Each number is 500 + 25 x the weight over its row's rms, rounded and kept within 0 to 999. Layers, rows and columns count from 0. Numbers have three digits each. The size before them is the row's rms in percent of the matrix's.

# layer 3 MLP down (transposed), 704x256, rms 0.145, rows 396-432, columns 0-127
096:508500462522494483478478542519479504510496488440505457493451489505479534504506512446497538557464520517488512484498526502551438514503478518529496514450474485476512489474522468497486473454504480523518494500463501466516520502497522496498508528524511482563566513507547513497557467461511504496478498510483498528493446502467451507516481478524504513486517497487497484497485508556481504518490
104:482484486511521501505509502501517507548504439512536495459466511532507484500492539502529488466511510482488510514483516481491516504486513481507520478520484483501535521530433515500492508514509518516465509502481503489528504528434516506501495556470492539501449546442509507496515491471474496514529488505502510523488485529470494494551451534517541508469472489465475471498454504510521464496486
101:471484525520503499480466529485524492500496514477520484540514543523509526462511506500506444454455485479477476508477464483483489502498503507443452493510467457505487513493510505467512488460475484496440488464525502495474510512519517458455488474505538538502486518491484489458528461489501518483483498510496508491469433499497549514455518497454503504480448509531485524494471490537476522492511
104:535517501479483510504524473544492495510463529482476518474497439498518511510498519544526473516523522451468479519516493514533450527461500500501544467537457514535520522479480466536472452446503505480510501495487495507534493529518491480498463501514480524489534478488511498456487521519517469514506472495510474503508474518520466525522483524510516446519507446541534513532498523507513509557479
087:506499447470551509485486486521469465517474480519496481537499503471449472470505523463470512466480498501495498486456499501470472491489529474509494508493485501491509514499490487493479486466503539507533450529531445469504463490473476486533497499529511493449510519511491468514498505518517476516497479505496527516462493498515487537488508523471547533493445530468503529501500495481561511467522
103:483519463473523474479474498530509515485489495510499460488517502532557486507505504468439525470492521520550540517510485496491501472457494504486530494522514496514436491470472484521503506524528504473508505494482516551520523476524524509521521501499418521459534501504470474494458503504530458493506462496513513466495488526472485468499521496539461500515491504491492495541459463469461525471532
095:533496487446462503520520496497529537500487474508474484474529490483465531481563536487481517496500481515503526525483466471459520540470476509505522473537503451479528479507488512478492522501486523487512504514507486505460483543536518512482454493523513552497499493464500456488522508505488505510511496470477486486535520481484511515481487535466498486510483492524478546521561440525538508451496
103:502475506487487444524506520481517507477501504507504493467458483493514491489495539495476506476505472492497470464467481476473483519503519529429492485529531531508516510468527487506512464495513472516474515509477481474493518539492555534545461517537529517519503486531489502538453482539487523528508531475540493492482508518511490503472514513534526470491524506477500504519486551489462487568497
107:545494494494473488484485528487520528469525505535468501486503479551506523481516466527500503504493515476461478479431512505484501546497466479497512488550495476488482516500448580475497453505512519495493499483497555488500501507526483528511525495549476505532527482474492535481473518500514477490499490499483472569521483516507539488478532492501498509479517448503540517548515462516506488509488
097:464499485493505483533451488491481452509493500497448474484477505489469507463460517509519540477526478526509464435460464497538493461467483479482451453495518541525528479515498540490504568496443520428485475471490490518501483528447523472480523478486501449490515485473478461503513543487508505457474484503514498469506510472517526506471502493498494529524478477508529523512488534536502499516501
102:467546466532479524485527492521531511527508532491498475504490466511466445556476527489526525522514487526474502515485482485543513502510515500495462499492513481517497549487457491489473521542520521563493507514510505529480461483493479514501503520492533505469490525493511489526472536507487496501484508493462498498515501486474486515504495483507497453549515512553502562506480501487525507499494
101:509527483458457512505472529535518495503500499503510533453479524512472527494487451486568475515552525551504494512454473556487507516438529487504498475516491470534512520473480475514507520505492474518486528505503500483518498500495516544476469512450503511490543561482440515482511501542477494523519545502489497490490501530491544527500481510502487467486517543482491465469540488503487504502486
106:500469455491515490511497490526524509485442464517486496502523529485513513520505495524519559489509514519481512523475481514500511533526493512516495532502490546500539554530517488542514518511488488475495528471525491460504526499455495490531492503484517490495507481522519519500483485511458512491490457499548502493499498542548492463531461513483479444474468494489450518492527500497535494471501
102:480504472542537525527543516468515515508497517497493480491528490501500524509479495517545520464510485554521463523532491494520518472521491479470507524534456503480481483443492463508486481479505520508476448499475492503508498516539464492491493472480512460453505514537521450521513474478520499482509474491509494491518528509524507492563493504526484497498451528513485526492481529511458483477506
094:458523496526460530495480512535507473524467508517528532508497485480481516505480508544521538489463482480503460503505496534504534488496469441504477542504530533517480491510528511524545492532572485522517513512480525523541512535470476499523478467505485478453483491471508573469531503480465472503483492483479490515506549495528510507481452493530524482499468504501522497549503497512504522470493
100:556520488514484459503513522448485491532498514488501546479497506522503474497504460467505521499494492523487483542537458546433505504482514517503506509487514521522499506540495502481483546534524514523501496564525468500520495482453503501487472494549501484476520516461471542500517419425505513485504521469504488518532539467524490510497504512507523541486525507505475474475484472522505443512517
102:482523470470501455502461496494512495498512498459521461487507501500487523517495486557470522493465488526477470530501499492483506510483474532489525492526452470506506522474582482528517471468534512528518502495492480463478497517497530522421567489524492498496498523516508494507431463472498465502467449500460506524495509512469526495526510469501476465521475505496488542490499481480499512520498
098:474507526479531504508524496478489540520500467531509490523504518507527509487479510532431545496479536484515509462511536530495500514517477504498463534491505501523515522549460485497495486492456498514460467460524510484474498530490477474499529466496504501522511513515511456506479501487449545480529518477515501526544523521460510499523520516500522513506483470511487496480491518489508508480546
100:490481494513505540452497508504517486511505501496492531538467492514537513549530510505535472507507517444509482544543493477487516486490510512519497526546490505488492541517495446511508501482450493505487505500532479514490455543557531482496512463486474453497547506508532516503513489487493471511505528511459502537501431494517492544509498494463542530520506526481545458520508483522526490517492
097:504524533485517438521528534448507548456505503516479459492476499462502487494546471475472511483480487522523525503515488457499442497520523494488504481516520532493540499462501517512500489494510475497506520510518530542494485497526507453502468531504508454491487501499501496503509490480515514491455459472516470541477557513544439492487477520464488479503509522500439488500556514513535504499478
101:483520566540504525518530498493491465561513505499497515425545542517459477544471489489522479493511488504486462482556514458486498500492540480458515537493500494488481480499472494517487479506534515509482560533495492540462458495515517490487523539507486462468489476512469483534468512513481470505528496473492526488465488494502509479500508484515495530506490515491452509474466489545513501501534
098:532530499514506513494448527490522508507489511482490488528493514516491499502502505534474498493504486525518507486464519505461516500490486467537504500543530498476511491532511490533530509520514488473455527494490516504526572466461538484495474490561504445469495498506524493516525520511489488445537477501482477476534464507496509460503487454530541554479512528454503522523520465439489502490505
094:515537519494501502453485481524502506524515503482514504506546524477521476501474468503534472485533450476512506458497499512488485532457490540449512477494515498479439485565511489524498472469468529487480451510471501531488490481514510493527529501486515477500492483506487487485507556535493537542482487529459496502514520476472499521493480509488469551513468494491483480516473519535521497550488
096:536487475467486542531571407502495502533495523526512516472485455482526507476478491509499483517511493495474499518438495491447467526513484528476514510506554495488501474486517487517467482518468498510511519566484499516469502476536528524504515486511510539507452505527513497503497540528487508461522496540496495515465470516467508458502508527484485470503507507530523502490469510511472505489527
097:484477500469465506473533489474458503495501482483519497532465508493506493464527483497485512485508511497500475458477542508523525463450530511471519445482492524543509556512521509522478449525481501495473467518488486473475488453484514470480503514467523487536514538478531507546482463488509497510442514505487467509515507506522545508495493488496518460490500460515565548457465517524481478483502
102:410513502532474546521486522472498529460530498507523531470450506499490493509501518484495502541501503498470510513443483515508497454504524494528497518498530510495506490486536569476498459550534478508503532491478499546472506516460521521539482509491483461485485531493529482503462493456539484479509495479519528497486460486519519514501473524547493473505530541474489479495502478529530504512504
099:461514533519491484498478528497504490464470516507467542503578494509511502509532449541487433460504459559510467527518546499476514504505497491511472494498483511519467544497510512489468517496514516510497496509482456483543477482498498460514509512484467477481490506499505511527474543486475499510517515519522518526513499499498506510456520455477505485413494430533512506517474495523497458535498
106:512491504498514464517522462503467524481521503490508502507495533494497500548488508470471463512505500533528497490487508523528525514540502474491507494516478467486489572484440533509496496463529480479511501470485495511528460530495456465461497478471431500460501427507525513495490488537473511491509534474525516513522489527488472478494527494548505484513493548552479526550513493489494539522488
096:559554491523526483503483490492493475477513485470516458521504504557477512440529531502444528526500524494535529503523482488514500549481554498560553465508486492526506475537474491508523488538483516466496483491469508510501454496431533487523515521503500492487484532482502478535526504439507508495514483518557497489488478526510514486492475501512472536511516487528515504463511507513515479525495
107:492508501528510505501496507505479492469566510555534482500486504497543501484501510470523477535517500488525511512480524507552497488499456530483492501504495528494520496476487558484500491548484503553470466442460465494542527464496535521458531476482484530479485435495520516474495490510518497515507461449519508490455480463467533515506520499512508528472472505449502493500511485496489504517507
100:502505503512489499507468483503518464538482494511483485505521519520524496463503486503536492527528481531472519505532452521470501506467445519500511500510558518517497451489557476478491496522468478487503552516492545513503491487486487476451497432519465514518459521539478492466522448472544474502509516492551524520480510546509533474483524487453494491502494519508504514463473553506491496460533
098:497540540511505479525495479534466512509525463478503489559474499464515526478521450476475486511529488482511458523473483534457501491506520520484502497458506468460523461512516501453464519462441457511500489498487501493490526539540481515506468487511480491498509474541507460487511541516512499538528507500461438513495492526516492501475517581509507502515481468564463507510476543490493507485531
103:503493521492499446520492505462489493501482505513470480445563502506470511523495474471462475505556524506531528494477517535492515473506550527532521502521520508497538482540484453562501501494489487490520502468467487530462492515507505482515496487528483482515505484522530538453478484467482521516492462497469543520526532523510545492537481532525471507488506484485484480484492485508493497500509
111:502462468500474527498511536461500492502512514494500442501495484479517496495540477564496476467486489502526440504497480508496531539467470501529465510512479496500512536516513515493493470484482477514457506487550494508528559520551507488536524452566511476499523512471493537476453508463464483451522503478511523489469488513518510474491502508493504497507504485500516514500466531516495447508479
097:514491530494467528476525454521531479514492486551479499469514495516504454499491484494493474521445551496488470515523530518553505487485513471501513488487442481484497503478513514429499486501462447526467477489526484474522512517495490537496477475523508492471456487513566501530545519518520524507464448538490445555509504469516499522485500478503510495474512501499511508480452533467504524482502
097:493432529496527490508500498559513528489530497496464472506494457492468499533510508555545483496475545489488463502435471507506516489523512529500464483537518494499504497514486497513521472523474487510538494505523461511540518489517441503493531516474532512495543497543528519503510478500474471545484498500484534486508488523515486522455492453469500489579517497471544495549491508470508532497497
093:483495470440497497524517484464488505503499499500495477505522506505504514470552481549516524506536496475514484454471519529526510472519482506516496501503481527491499493503510489509519554528494516496473508533483522505464498493510525496507544494465469573534504507527528529451500487474489444488504508540437562514494544500481543464483523518535504480490469490517498533515525477460492537505507
# layer 3 MLP gate, 704x256, rms 0.157, rows 397-432, columns 0-127
102:521490522533493479487497515481495484505526505452524523470487473499520470517519513473534515482507498530529530565444469500562503462484462507485442472482489497465482496544512460548496546500525495459484473506483510524486497463488502507521478454453484509470483494486470521491487471494470465526482543514502466527523524504491464524476484517542507502473499521523491488499476448498529471488525
095:490525457498526536482531501496460496503526480530494486470470518468530445496505541483487488460519494500512534524525473483522517466480508481523493485501465487500471438540506472550479486504465482522511495503519475454498484486493469462536506513497495533503490527529506510523477539503486500541502497511486470519512475489498514473489504488527525459505529545511509553542493510489456514487490
094:530487516469518490553541514492485475510501473480456510533493448486489462531502501483534498492486499498465487568482476460528466524521488468481535491510523519507478533503532527512483503491487516482501498457499431501491482533512506518523477527501530490466548487500477476478509486490527501515511456500527495526475488541486520501474500456489503537478506457480495477539496508470530489534503
099:467492528523478567536481548517478500506512505473496518546535509484488471511529455474503482509473540482509504503538494476519507481512525508477497542456422505527517477489535520494454501459480508506491518524456470523505469476478545530488491512467515517554514488488491521521481538490495468488514468469489532483470485505495541502494518518484491543461552488505522517503461494482469506521498
097:514516498503473457482510501522502482509487497494490470504527510476509507481507517497517507479483459538465502495476534511497508497517481512466502435477502507524527516480512508481487521546546502518529465468467522549470508487498546479535489500529495493494539477526453488467466472511494493460486506480455475521533489487480490499485489502492505528496559519495513505488487501431506497486480
101:550472557451550458500485519512497470533486559483497513538477505506492517480530502482575563484488511512502549532560520479481515492531457475469491536507497532529473502499532547503498477520513529493472505459493529465480487510466544500509490477490491485509466496493494568487488496510500471515515499502505485508470534511467489511481483495468508499529516543522509536504470500499540521494508
095:504503476458506522495475521491513482488457483465455477511465535489474530469530524514451489514482476545484556520501515535501554510512538543493498492535467496507520502505510468499498477527543508503515492441534520509507475460448486483499503469445515507479499511506534480443526495469466527489480491535514498498495505485489483500531458512485540501507534541543489484485507496533493527452475
108:493491486499517494541476501491506467516484477457545500490457515496468509511475490485493464513488484511534511463487529503521516510526456471553497489521501474465499567524551486467496487475484504497489512440562521498512537478494508504499483472490488485506507509455477509463521499500513490462502520493466527464492567512488501510541434527499522527561524491460464521414499517502519513518495
098:447530489450523524500497526515487517467475491474486463466479509497501494470478478524522575515544521480498504474472462497554497517538499488450464501504529489538481444509477509528530548509475453478504475508493475504494495538465501545471485496488502509510484542509497510516470556484509477491481468517484510501496529465484553512499520473486496501515487525496539529499516517542509524517505
109:486481469480534476454491506507471510515521505503499465481511496476476504485522522487498501460503505480497528526493487485512479524467493508469461507537478504512471483494494476512452539492471536532486537490484474466486511524481505486549447501563501516520515480536493484487546477514476482516513474494505496515521450479524525493453561482478467454492525520514565492500468503515486529491511
098:523553515476523530503504484555486473491508480482521466500537483483511479505505506544507473495450511466454539498531504475494490530544482472509469533471475505510466515481495532514493515491492459504524493503507489481567503467511467535519516528499561534519509492473552490514516468470537538485547481506469506531489519525492512493501508471520506468543483532554512519514494466541541462467503
108:473499521481480517464510451509460469485461462512497505515498524505489492550471484511540535429474514497521493551530512527518524509520483501478503460524495486493484533482517524495483508531527462506493499473530505518486513491489498516488459487471518489518481519478530469480515482514488502518496529508479553425464528468523482492512470511509488517473520480466488508489489496465488464466463
108:505514500506497483514503515511502537498490539515546523470475511476481525499512514449533461449500518466485497489469502531533524520522486521477488527479454522494503493504521477492496495473491516501519458486503500495513493493462504499511495484497537502471469491529481495490473443509471506497521482536524513418527498532515472450501492523516520536487507500479484503451486528522499528455555
091:520509516537491481486487436509491467524466559513458543499464507487474518453503526497539493504517490522515484546547544436518518436483528503442477490454565505498492488504518502469514511499457520537518474500546520516481509476526513473499522438492492526502515498486562475509509525475470494519485471494459500512529516465493527476463507477524497539482527493483496490502480476505468496473493
096:448482493533534497455506518476492493511510484477447499470471518472510517512517478526467526484502490467420485471486523498520472514504481468468516488451519479456488520546467493524489478486503531501490485527484490487516506484453442510502537499531470486479465483501479514507433478478522485509477505496480542487465506513455489496547489486496505481484504542550450496506502492470516521502516
107:481503509480479517506507476492507493501480501531464482494534463515530490503518519558542504495532488473439487486513475508489502494509536468544514480490463488472473463507533495471472506489481501485529494497544457501498472530498542533478513499530525498526485530497490497520464495504484488503464482468477485499516534487535492512564487513517497485489467482498453513522498510535505489525507
104:540495544520515500516432456460468524480495490516535466538496490533485547491488529502530495481474451558472500452496497499534496455515484502457537487497504503537521503451514492507522500474481473516509517495481494545486471494452504543509501497492524490494496490535490492513480500544460500485535477489523530512506488494500508520473532506489497516450512462497504516546521545487541529483543
099:527476499492497462474486499503493538521507483510495538461489528516470537522488502536451472526498499504473521497470533485482482459546529525468481469477517490486509502510530489484473491484500468502504469460536508497490567519476461505477499465484471498517473491491451450469523484499501470512490473569457478468468529495531544532515493457466537507489496527536496451507530514491490512511528
103:519521508455499461530513470529481504474532536510528540461483506450459510498541498529557500529460486508548512504512515489529536508535541474517537516464492508492512476494492523479492512525487510451517469499512507480519469482500526492495475466489516482556498534502500476440504513497533453477521450513524488500459537545513526502471486517480520491481535485494500513551502456560517540462501
100:495495539511487502492497510498485513495499462518501508555499475505531516499523486488483514470470498517487527537503514473552484515474502503510526521457458475443517523508531503467529508500517512487495540502439515413508497535496500522473512489497476517530492538514486548497484500476524521481515541478480539504470472532471506474507492499473516499449521470465491503508510487470525505485487
098:536473526526457479491482515512501496516517508514472504493489504489467482450518515496519531486477528503519492480465488543482547528503499504471487513491507442488472507476479457490498490491519548491502490494560527516492479494495508465479475486481544475553514494472486495469482519488456534490512511481508507468543501466525490477447531473477525528461490495466508527497518513499465472529523
098:483527479508433526479476490498534479547511480451515511482494493481475490531507486502493465481517506477511526507480502459515515505463475489506471490499515501540504483474496526535492517524453504473542509465515527543486487520492501505511518486423502454473473470524482498526479483518450521475475492509534482487507473517494485499510500527477531558511560437518482494485509517537481489496527
102:495481467496512495506516546535486510449545489472473481487518526527510516533537493507484493507443480525518528512527471492537506512509509481471485563558530470470504484470502494503505463511467488527506496531466480522485438479451514501516512518496509460516557494470495484504476492525502493524507473468473519463508511493500517512471499471494556526511441525487541504474494480510479491527493
090:511465518514502454477499472449514466546519463466487510486489504521491507465517532494500458487522501460522491486512473454520509475505480501495471488478488494521477500508464514475501515501516480523478477495487524539522491513468524509467473504472501497542513503525515475457520472471513475474494531486444503431523508504505529487495549510494494508503489510474527463549462544531529478538473
098:535538522516484526515497504521473439516520464465476486498522511535512502447510497490486472474498539487489514545470502503513484497519484459546507483504512497471517507486490485536516465504462504476497493519489486483523465506469556504545496513529557474498501485523500515468510472463450519505505487518491504507538448480518523519490491502483507553529495496483532499496536507497508480449532
097:498491442486508490561465528547486495501443494486497495550502513520516488525498468494476496478504523492465499512464495480542515496515490482494496501439528484511494533483530524479491502506500497522510514503555450470506480469491443522498524489480497454494504547532483473531546454470415489500530514479479508502466511490480555501488535521509521497473503474484479498488503458538482505524476
105:479495484487509495499492465549534502481444537485513492518465518494517500522494512513494534474514504530503484533503488484541480475536520490493546480462494459484518464512559518442520455506494487501492506525496508499525544516510507472496490490520531480525489523457560491509547480515479469499513498468458504485508554468479454469506485529500486539489487441479513530449487488491525490475481
099:475471529509540447483499509506464483541512512488529510500500509503519535513514496519472494456535480476494508547520525490502490456512522514482517435555517489478499514498485518514547507544489488473452495471483524457472527477478488495507491477523513494505513517445515486531436448457474513519500544544523509514486484573535546528500461514486510513530488551488499550488497519513488493497482
103:530478471432442520488516476485512470503465502492502486531490469489520503488506522520498508477513465530524489545499501537486528518518456482478491465530491504491487528537509467487465514528466423495485511512501514513555468508486538492471495461530494516496478478471523537478454487514474448510497479477495537497516504513462488534484547551469483513481505489457519466446523509511498524542497
094:505477505482510505468478495527484521454446490473477483536496522569494524498504475457541510508506498507524478520539504506557488465459497489480487495529525548505469489509523477513486515526515535457454494525529514528508525497510468538534531550466505519506552497501506499498503504508512499536469534516520487496515450507483482532515496468509484477532496493509514545519525506452477483516513
101:531468473501559532541483493470549519565529484492494531482523460491503478533529495511470471544499499526486520502486477494500447445559529476504468507501497480514501509500513492505504468471494512441483476534526485507540496509446484476520527504461460509534453501547518494485487500486484481536528516513480506492486511473485519507506463528471498525490480513456527453469504495486508495509484
103:494509484525524522489567492543528537523464495520502526483473527460528487535477515509488499510498480480462511504502440555495505469445500488487448484507515511475474486537500464509479505485540521563500493504484520505504532535482496513530499517528555463534507541507489445487536509518510498488473490467461489492527498519490489489520545512484453478510505497503504492527488500479500528491497
098:507457462476447474524513485522508454490536511491498514520532498437497509547472512538504514486505487476495453498497519528504503505514534510496486508540544502506530517468479511511494510525477472508527460538508505483504487510507490479519482527523525439494451492546539508453456471500469510493479501471478452482510535536485441491479532525488498548485475535501496534449533522489482517465470
107:518537460517480472513502530480547494527511549542500475489496505514501542550529543544497520510499481479483488508518446522437516538472544505512515411511499526517474524528508470499503545487500527456526522500549533500515529443466587497478490477486506497536517475524466489521520489538495495502466525528533498509496505501504541528471476466482512541514481490502521509518475535518500454529477
097:515492500525523443510496504552491501537476496488467500499464491511530479490451493524547499462474541481494484489509476488540485514515465539511489516474517513489510512507505504489468486454508483522519524544494547509495487501493478474465509565484504513519523488474481516500482460506493464510454459543482488474455516484494475519496503463471527503529499501472555481530519504504489539471517
103:555475491482476491480489478519501499468536510474470508515520499507448518459535506472488497525555530513524482534509527457493528513545509536494479525496514492464514541466472479460496522493498458511491475548480485503499510463465506490514516489475514532497498497457472518493498530557442476536544498500476487466486485469508492556480489552466500473516528567482515498514504492518494479505495
# layer 3 MLP up, 704x256, rms 0.158, rows 397-432, columns 0-127
103:498517504534555532518488533513498521526474439516493480467529501455519447564479505499486474510486507510466515492488473457451514524527466526520522462522486524510519505531466490534468487529506490505533517521546457456471504507475490549492508517470464462488472499492490536503517525471491532513545516534455478481523485521511515482518495474497532510500531511506522497535528468506490494495515
091:496451503529530468470503509518494516505534522493492520485455510510493477542488502504528462457482522526505579479515472529504501512503550458516458525492513480491474482514553508508435498510484525474483500499498492450536499523493470466500493471509514509505526535484484508494480518507469514514508478528496517503492466523501509518445526519487477514469528524503504537474499526489521495495522
102:510570512489490487536507488469486453525519489492484468528507456476524457535470534490547481529508488501478498506521479485507486488473482460490523490478492512510473540529531472536505508446495498467484464514489477514502481540508524540554478517510539494470515473450459479428472477525481510450518466535506460515496524535450545534473518502458498493490450499521477493556497492513508466517467
098:526484544465497454497492440485462525529436481486485471503509533508505480490492522511496519486495461514445519487453525484517476487512474500506500464526550492511482538520513472489519458529554474486511471545480525474539488489527506446527453532471503490488488541516501535500478533498515522551480528467475483520534510492475486537541482522495484476511464518523482528531514517542499449506448
103:510502502492492483492501495475555457543503505470508537480523466518460522469469518491516499500472479512504495483485514510496556525502504517534420507520489462498509559487512498513518486473480495516464506474484523504474539472488535480504452425517510498500507460489523511513545530511482493476490510474485493543521505530537481507490518501514507510534512531507498492455510481541566510512507
101:496492517491579483496510495507538481484491514492493525492539500483490532494513493512524480565511452491453490540511526514502497496500518477531508522480518532481540525472448475473471476505464478532519502476500523505478532492479543524478482525521529514486498509506511472463484498516452505470524494505481493486459496493554503485502521523511513528546467512487477542460510482513516479518453
097:492481492476494478508525494462489530536508525499509459514516489481526458515486463482543530551538523448468491487517483465544439488451444509514510476522511473512487505491501480496523519517517524474455487507434452471507507493507512486532506506520468496526560514504513469488483489529488503501508510488463497504465536475514472496474511480528517510514510488513508466518505513509488486526489
115:527474485495507492501494475459493491458497518512450500471485479521528516518525514496535508468522484511527510487526497461481468519497440549580499515541551509470485551495467528481533488470474452491450491506515513512525451507510487458498479510540457510500507548506468526524494484510470496492536527507527497511485529479518519509554486491494502462513486460463518445535535518500494525482508
090:489515518481535496502494527463501485477498485465488477496490492491445515478452490523508477523515502514469480477445487458488531516492523509494465478512471473501502482497533536522497499501488517485509456490519508504502458523500485524482506509507488497449516505470529467488522498475518461506478519526514452521500515489502557522484517457484507566459513517527500490489501486519458494519442
107:491532472507517512481563508561496502537498508497522517470519507483476503503489495502505531515547528502498488483496460453493528491499508514494464485479482487498467486514497510480447511496526520526477530508510453504536511449477479433549473511492507485507508535462506486485487528472467479524475540502468536499489478512470487504500497481491476440532534504509509530499505482495509535454483
107:510496527470520501485496504471539525531506466531468546482513480503480506515496473460520513495488511519504503483489517536486497543488498502488532469480495477503532488479504504490525523455498511534521513463477441501480510473487568474501451465497464477530482453513490503492502508511470466539530524534520476524505492504505520502480483482473505504540466495498519519483502492541465524504523
109:471554468493499569508478468506531491478524496475521474481512501502534514510505542483507493533472467513492502455527465475512494493455492501497569502513460519476499509498531465506468483484510479472486507490501502503558500530512481504531479464441495487485510483511472456501511509532530503487542494490514518532507534509516481503529510479494490472523498465511513536482500470513485492478508
111:541465458506493517493490518487514509518511503509454523515526483471492500514493486512531530488521517508477467515541512537512514499497457498491511548537566521492464473486504443520516494509487491512511495504527502474519537517505492459519463483457481497466479479507535489487524490496464525467508502461527444517534498466460474516500493544515455490488497469470508520512564454484530480497531
092:496465432544559493511496514530509498505494540526524501461469532504481517485490496533516482502516483509518510534496474492465462498499500509481519490542509513499513495506449510524495524514524513508535512520459490494502483505503498530452502501487506516493503490496490480455524499499512469551512507469504485488490530483479490520523443502537551474517458526536547510508480496538509522467445
103:507487519524494566541490515528501501449468520469485471479466505529469504472528480466534495473515501492500516512517504491496530506455535506525475518495547467485492506507464484475510510525476500522426554504512479532509486495535505522505499489468430498501500509496514505510489562526468467510475494445502486517485527535529511489533494513475531444509467458519506493483455532495490519482505
092:506449487468473514479497505499514461490522445521509565505480528492463511452478525485499486511535516504541486507471491493513541507523524529493508519554509474478498502526492545492462531463512545514486520455469451500502549493488505494537540487514515446468512484508489474555520520517481483505475493520519507524484537520494476543456548475495482511457527549501528541516496483528495483494488
101:481467511537534540474520494483500491532456495513458490554509543479516488509516508487487508464509521503495518437504487558523530471546548468516471487514478478493500503509484547486509560480493489489505524504517525495477516530552505525499539527524532513486503478474475482508502562480529539479483477467489474493528498478474507451536493528500462504563479482498489462524472487497467506484507
093:540521467517545522455476530512507495516530481505517501480505525509484500549493499473484479513504492538493518450502547480478505469533501465491491501493493446536492515527517488446517459473492509505512497475485490477543489495495521499474507459497501470517501531515488515521559479474477490498483551534499532489526498503485490513499503492496541504496500534488521488503525486499532455463528
102:517489501474516492507526454542451496497536484516491478515499460493486501467504536562520509469511516515507500483492542520470526461494556479494517506503500538474533522534493502490442478524487482533507484465471544487476473489481506526489488500496465537513491456489494522509522489504495499492486513517535456511501432526497499490544552500515485480510527529479487497503484474542472516491502
108:516487474525512546496501507489506542473577494513493459533461492508506532504507486491523512472472508506512499471537490468520500473476480498504488545481489495485472515510492476522526519497507501512506517539489533449480544521481480506512580473535526517456473505484457514493494521540453526521513516518449522495487511531476509494501484520494480473494529488486534529487516520501507541496522
097:464541479518480515496512499489532510446488452469508494482516533499521482540490492462475488555496514474495500477519490505535470499486498531490525465531516496518503483489519448546518550498536510495452527494480525498514530518498524509496494528531495485491555494502524523466503493501489548460523473518510449523510498520484536528493451513526504549493519541515515504488494482452547487466498
094:499479488543485486489484502529482504510517485501522504488530494514500513458512545503503509471478509503487546455534483452496532518471464516506482502477546525483500520500451535509560520513475541463515527492503449459508462460534510518499515522482447499505463513452466510475481477473495498499500516499496507497477487473540492488506506517467468543501485462492501461503499473499459484514445
091:540489483500478498506492502496493514510475485526526500512516505477488467532515535560525456488511529478486506477465487513498542516513505511487478492505522482466478470526496510486427554486470511486483496551514474498532517489519458521523529493503450525497494485473537516521500534483505505476533438516499509502445521500522519527511521475489490484505477469487442483502521501529496538487523
098:506488508459522540450550518484509474502483506479519507511483497478546504508525491466495521505488522494485485483492494520503528499497503521459482508482520561512538552526459488475529463513477514493528516513517526490486484449505501457459483456494519483465539545538502507526486476521470489511492514536487468544500475521505488475479561516461564511501550522457497522488480546484502466527525
099:484462523540479498512491503510495569489503550502459528486492480489465499495484486507498527475500470524462519506465470491529523500494471523487528464479492515516483500504497479482463521514531496481488495471496466499456480475494534503545492471499525460478469492540482476499495473482495532460477501496488513474484477510516522472484514524558498509521517490444519495502529492537526477484540
100:535515482521558500561463544517514492501492480458485476501528541508524502496500517549509476514527449526467504512461462496522488488520513487489496504494478561472551502459496520495519486540506486493515523475522487526510495490512492517492509513507504512488496516521531504514508485472452560527540509511469517538439459488550511485468515546474477461507501471482514489498531470535506540492538
105:496482517468511523545494525478515492523489528505509523487512513492498499520474481514487528506520503546511455493497467487501484540525447539519462480524457486479485490509505464512526480543531498471504487463529539450503514552486497487508495520547481455500458505455470461532493458523517508488509445507496473510523469522518487496517480480493502490553495514523455455479548518526490451566494
092:495469519489566464469571468476514497506539512513507489473475466463484560531504553522543485505545518470517498513478494470522553506519534466509509466501511518509465504478479467460500552523493506476477517512484493484519526519517475523494517504506454486522487513494474553488508517468517526513488505486484495515502475495524449530493455483490500523534415528468472489535520528514464517469515
109:477524461516513497468539479468491467451467505501503485488520459528524531511493543496534508506513504504501502573477502503491534473452508526483457455534448497505470520551514490502490493486506480505533509516510554523505493518460547503501475479477455466516499479496468501505510538511528488494528487505502535479500520495535533520450498537493487508491520482520517511465555442493484490535496
097:485517511540486466516522466485497482502477475533465470439525488530498503514444484468516512477488488483468550481512509495476545519500465512485482502490537528495504476482484537482499488483501471481507470515482490531489495560478472496512481476522452513501484503521502524500494506495483525517519466498458495471486487532518446425511482480494507487482530527476512553481478457538474498475539
098:494530478478480486480488484507490508495500509509495566499471549528527523498515500465486522566487506494560544458476540539483497483500504500484514475472560457489498501485526503534479515545469446532507496537513485505518506505489517548518482545494539508474482464485505498461497524498528474551486495492477537523501497532494554517520540560472542495483474476513482497528516491517506526473478
099:499569506514474532531524495459530421497514490511485492491511444470506534508530468481488509496517490533500509505519484498488502494547512491499551504507501494522520458491506504567554470529471496499504503477530497507505477492531461515489501506484493498485467471517497478562500477436537540460557469523476519527525446507496525485532482487488534560506468516511528505493519455486499534524512
107:512467517538515507523506496464491472480501480476455523550492499480486498501522478460436518490517498511482508503499506515477498484494453505499485538511507551531490512508507466506522495492526486457523506510507540513499470489507462495517496542457481539482524482484455497506523522491478540543486521497491524488496487467511429521521490517481464467498529500504548512491504553490501490495490
104:498492489505440486515497509493530524503526506522575527455472530524478542520493506484502513454488524503476469518522556481478501540499464503475533446529540524513549500493519513465515545464520486537501497467495518491491509476474522471476504454505505521494487493464495503516501491482503536529502493472546543558470451502494515491506530458466550504482514505521487527498516499516479487485497
101:510527489568518490530492504448493518523503480476492496472514483433492485582480501461521467516519476516502509500481543471537494517485537498504464537481500494435460499483499516519510417521513478460486543497486508503498483517462464501495553522482479555517486514527469469520523478527489509497504511512549519496476521479496498502505504494493516482511527506527537519503488506495509481541467
108:559484489511467498497503496542514520462501523498484507508505501495486526467534516462505525549445523506510480503502471500544499497512507504546478510505482479496496543501461442426470502471470457494484486521525512484484539506518493501492520463468503541442497524446478493503536500532502510554491471505486485487486502509502527533478485529443433509548513523474458516504522483480506493471487